{
  "d_model": 512,
  "n_head": 4,
  "head_dim": 128,
  "d_mlp": 2048,
  "vocab_size": 16384,
  "norm": "layernorm",
  "positions": "learned",
  "init_std_o": 0.00382,
  "lr": 0.018,
  "warmup_steps": 0,
  "decay_fraction": 0.732,
  "decay_shape": "linear"
}
Each number is 50 + 12 x the weight over its row's rms, rounded and kept within 0 to 99. Layers, rows and columns count from 0. The size before them is the row's rms in percent of the matrix's.

# layer 9 MLP down (transposed), 2048x512, rms 0.515, rows 928-933, columns 384-511
124:53 28 44 62 41 77 55 49 49 63 45 47 46 43 35 57 32 44 39 32 37 43 70 43 56 57 53 69 54 43 57 46 45 52 52 61 60 65 47 54 44 61 50 55 58 50 63 64 43 62 56 55 62 54 57 56 50 67 33 55 44 43 39 52 48 56 42 43 54 49 52 59 58 37 50 58 39 28 62 66 61 41 53 50 43 76 46 50 43 77 60 62 46 53 41 62 42 57 53 33 57 52 47 72 63 54 54 30 50 38 65 40 57 46 47 43 46 49 63 44 29 37 70 64 57 31 41 51
098:49 50 50 51 49 27 71 68 22 48 71 51 30 42 52 45 51 34 59 35 82 38 27 30 35 32 50 58 60 29 38 33 44 50 66 55 47 42 44 37 52 30 61 56 52 44 56 42 52 37 53 26 51 53 54 36 36 51 47 47 59 51 51 40 48 40 44 45 48 48 37 61 51 35 53 58 42 48 55 64 51 62 48 30 52 69 16 60 49 53 62 41 46 66 38 53 62 51 60 31 63 63 44 39 43 75 44 32 54 65 48 27 65 40 45 29 53 42 51 51 61 39 38 44 58 38 53 63
107:48 61 34 59 65 54 38 46 39 53 59 40 54 42 51 37 59 52 52 54 30 68 44 48 60 24 49 77 31 58 28 65 58 48 42 44 56 52 58 52 41 60 54 50 60 41 61 50 39 63 48 68 62 44 68 54 49 47 33 52 55 44 36 55 49 49 45 44 63 27 41 41 61 30 53 53 54 35 42 61 56 48 56 56 47 58 63 34 55 51 27 31 78 70 57 50 40 74 59 45 62 45 57 52 65 58 55 47 36 41 51 21 36 41 38 67 41 52 60 53 48 43 59 58 46 55 62 54
093:59 56 53 41 39 37 62 35 46 52 52 55 51 24 43 45 20 65 54 56 67 63 54 56 57 49 13 48 45 61 53 64 72 52 50 45 39 60 34 66 47 56 62 44 57 46 47 44 34 56 44 55 39 31 49 63 54 45 26 25 59 42 54 61 61 65 52 45 34 47 34 66 53 33 55 65 46 36 47 84 30 49 69 64 44 71 17 53 35 55 76 42 54 48 44 51 68 66 56 49 66 40 37 47 63 53 25 45 60 46 37 54 47 51 53 44 61 37 44 47 61 63 60 66 40 42 67 65
097:41 50 60 82 35 28 65 42 40 32 35 52 73 48 60 55 45 27 43 44 30 50 56 38 58 35 47 45 47 64 57 65 58 43 50 49 42 54 52 48 37 34 62 50 23 29 67 34 46 59 62 56 36 49 80 36 46 54 33 58 60 37 57 47 57 24 45 49 28 53 44 54 30 47 32 41 49 48 64 62 33 58 64 64 48 57 62 48 52 48 64 60 59 59 63 64 61 53 54 54 59 37 34 51 50 60 53 47 58 66 64 62 54 39 42 65 48 40 64 46 76 62 52 35 39 51 51 64
100:36 47 38 72 52 40 64 59 34 38 57 59 48 42 73 31 47 45 53 38 42 57 53 58 71 59 48 75 51 36 52 65 52 43 31 46 43 53 49 60 61 46 29 55 43 71 48 66 58 50 53 78 29 65 50 36 27 49 41 46 53 38 58 57 57 52 41 42 37 59 40 44 48 50 30 44 52 45 43 56 55 49 49 43 50 40 47 54 51 29 26 40 78 62 41 64 54 53 42 28 40 39 69 35 29 38 46 51 42 31 57 58 12 63 32 50 50 75 39 49 42 35 61 43 40 42 44 41
# layer 9 MLP up, 2048x512, rms 0.345, rows 929-933, columns 384-511
096:58 73 32 57 47 54 38 42 57 62 50 41 66 60 48 55 47 44 33 69 60 34 64 57 48 53 34 57 39 38 31 44 72 43 46 50 70 68 69 79 48 24 40 48 65 75 46 53 70 55 50 49 58 40 54 50 39 45 83 34 63 33 68 36 68 42 66 47 48 52 56 51 37 64 61 45 71 58 45 55 59 50 68 54 61 71 67 50 48 40 64 65 47 41 66 48 35 44 48 40 50 45 43 49 24 46 53 61 47 22 42 47 61 30 44 38 42 41 53 70 46 49 57 43 55 32 38 69
105:61 63 44 56 60 52 34 53 51 56 43 46 50 39 54 68 48 64 67 42 56 40 46 61 51 45 63 46 41 47 55 33 51 46 41 53 47 50 50 53 73 49 67 59 36 49 61 53 37 46 43 37 46 51 65 51 66 33 49 48 44 58 60 41 55 78 58 57 46 48 33 26 43 28 57 56 47 71 42 46 48 41 48 68 47 49 49 33 40 45 46 42 39 33 59 52 59 54 62 46 39 47 52 41 81 48 52 20 36 50 54 51 45 47 32 50 22 45 53 54 49 32 63 29 38 66 63 51
091:53 55 54 55 61 51 20 52 62 58 55 60 59 51 43 32 57 62 52 20 67 44 47 54 61 44 44 51 47 43 35 66 67 66 59 66 70 34 44 65 54 50 51 52 43 47 49 35 57 46 50 55 72 43 72 66 71 63 51 53 33 61 39 80 48 39 68 54 60 49 40 41 56 72 57 53 63 42 65 58 50 52 58 46 46 23 42 43 66 56 57 45 65 48 49 46 42 32 38 70 62 59 35 29 47 29 45 52 55 58 49 50 56 24 60 42 59 65 42 38 31 46 56 44 56 54 54 55
097:53 51 62 47 40 60 31 47 62 52 65 38 48 50 39 50 28 71 55 43 43 55 43 77 48 45 61 66 68 40 47 56 65 39 48 49 54 55 74 26 59 39 50 40 26 61 54 48 35 27 39 43 41 52 56 49 61 59 31 72 60 31 44 54 49 33 57 52 62 62 65 57 68 41 55 49 50 60 33 45 51 49 63 51 41 32 48 44 39 38 53 59 58 52 40 47 40 61 51 52 55 48 68 45 54 47 52 58 63 61 42 52 43 36 40 42 51 64 38 60 27 54 67 45 62 42 49 51
098:44 55 56 46 44 53 48 37 70 48 71 25 36 34 62 48 53 72 63 40 45 33 27 51 43 40 42 77 34 40 36 22 32 67 52 58 86 49 61 47 45 53 62 30 36 24 71 48 60 45 50 79 63 63 72 43 45 57 49 47 42 62 58 64 61 52 65 51 63 42 27 44 56 57 48 41 56 46 48 53 56 39 34 64 55 25 59 53 46 66 63 34 53 36 57 61 49 53 50 52 57 64 56 37 57 63 49 39 31 31 77 31 70 42 68 49 53 55 76 30 29 43 44 54 45 60 51 65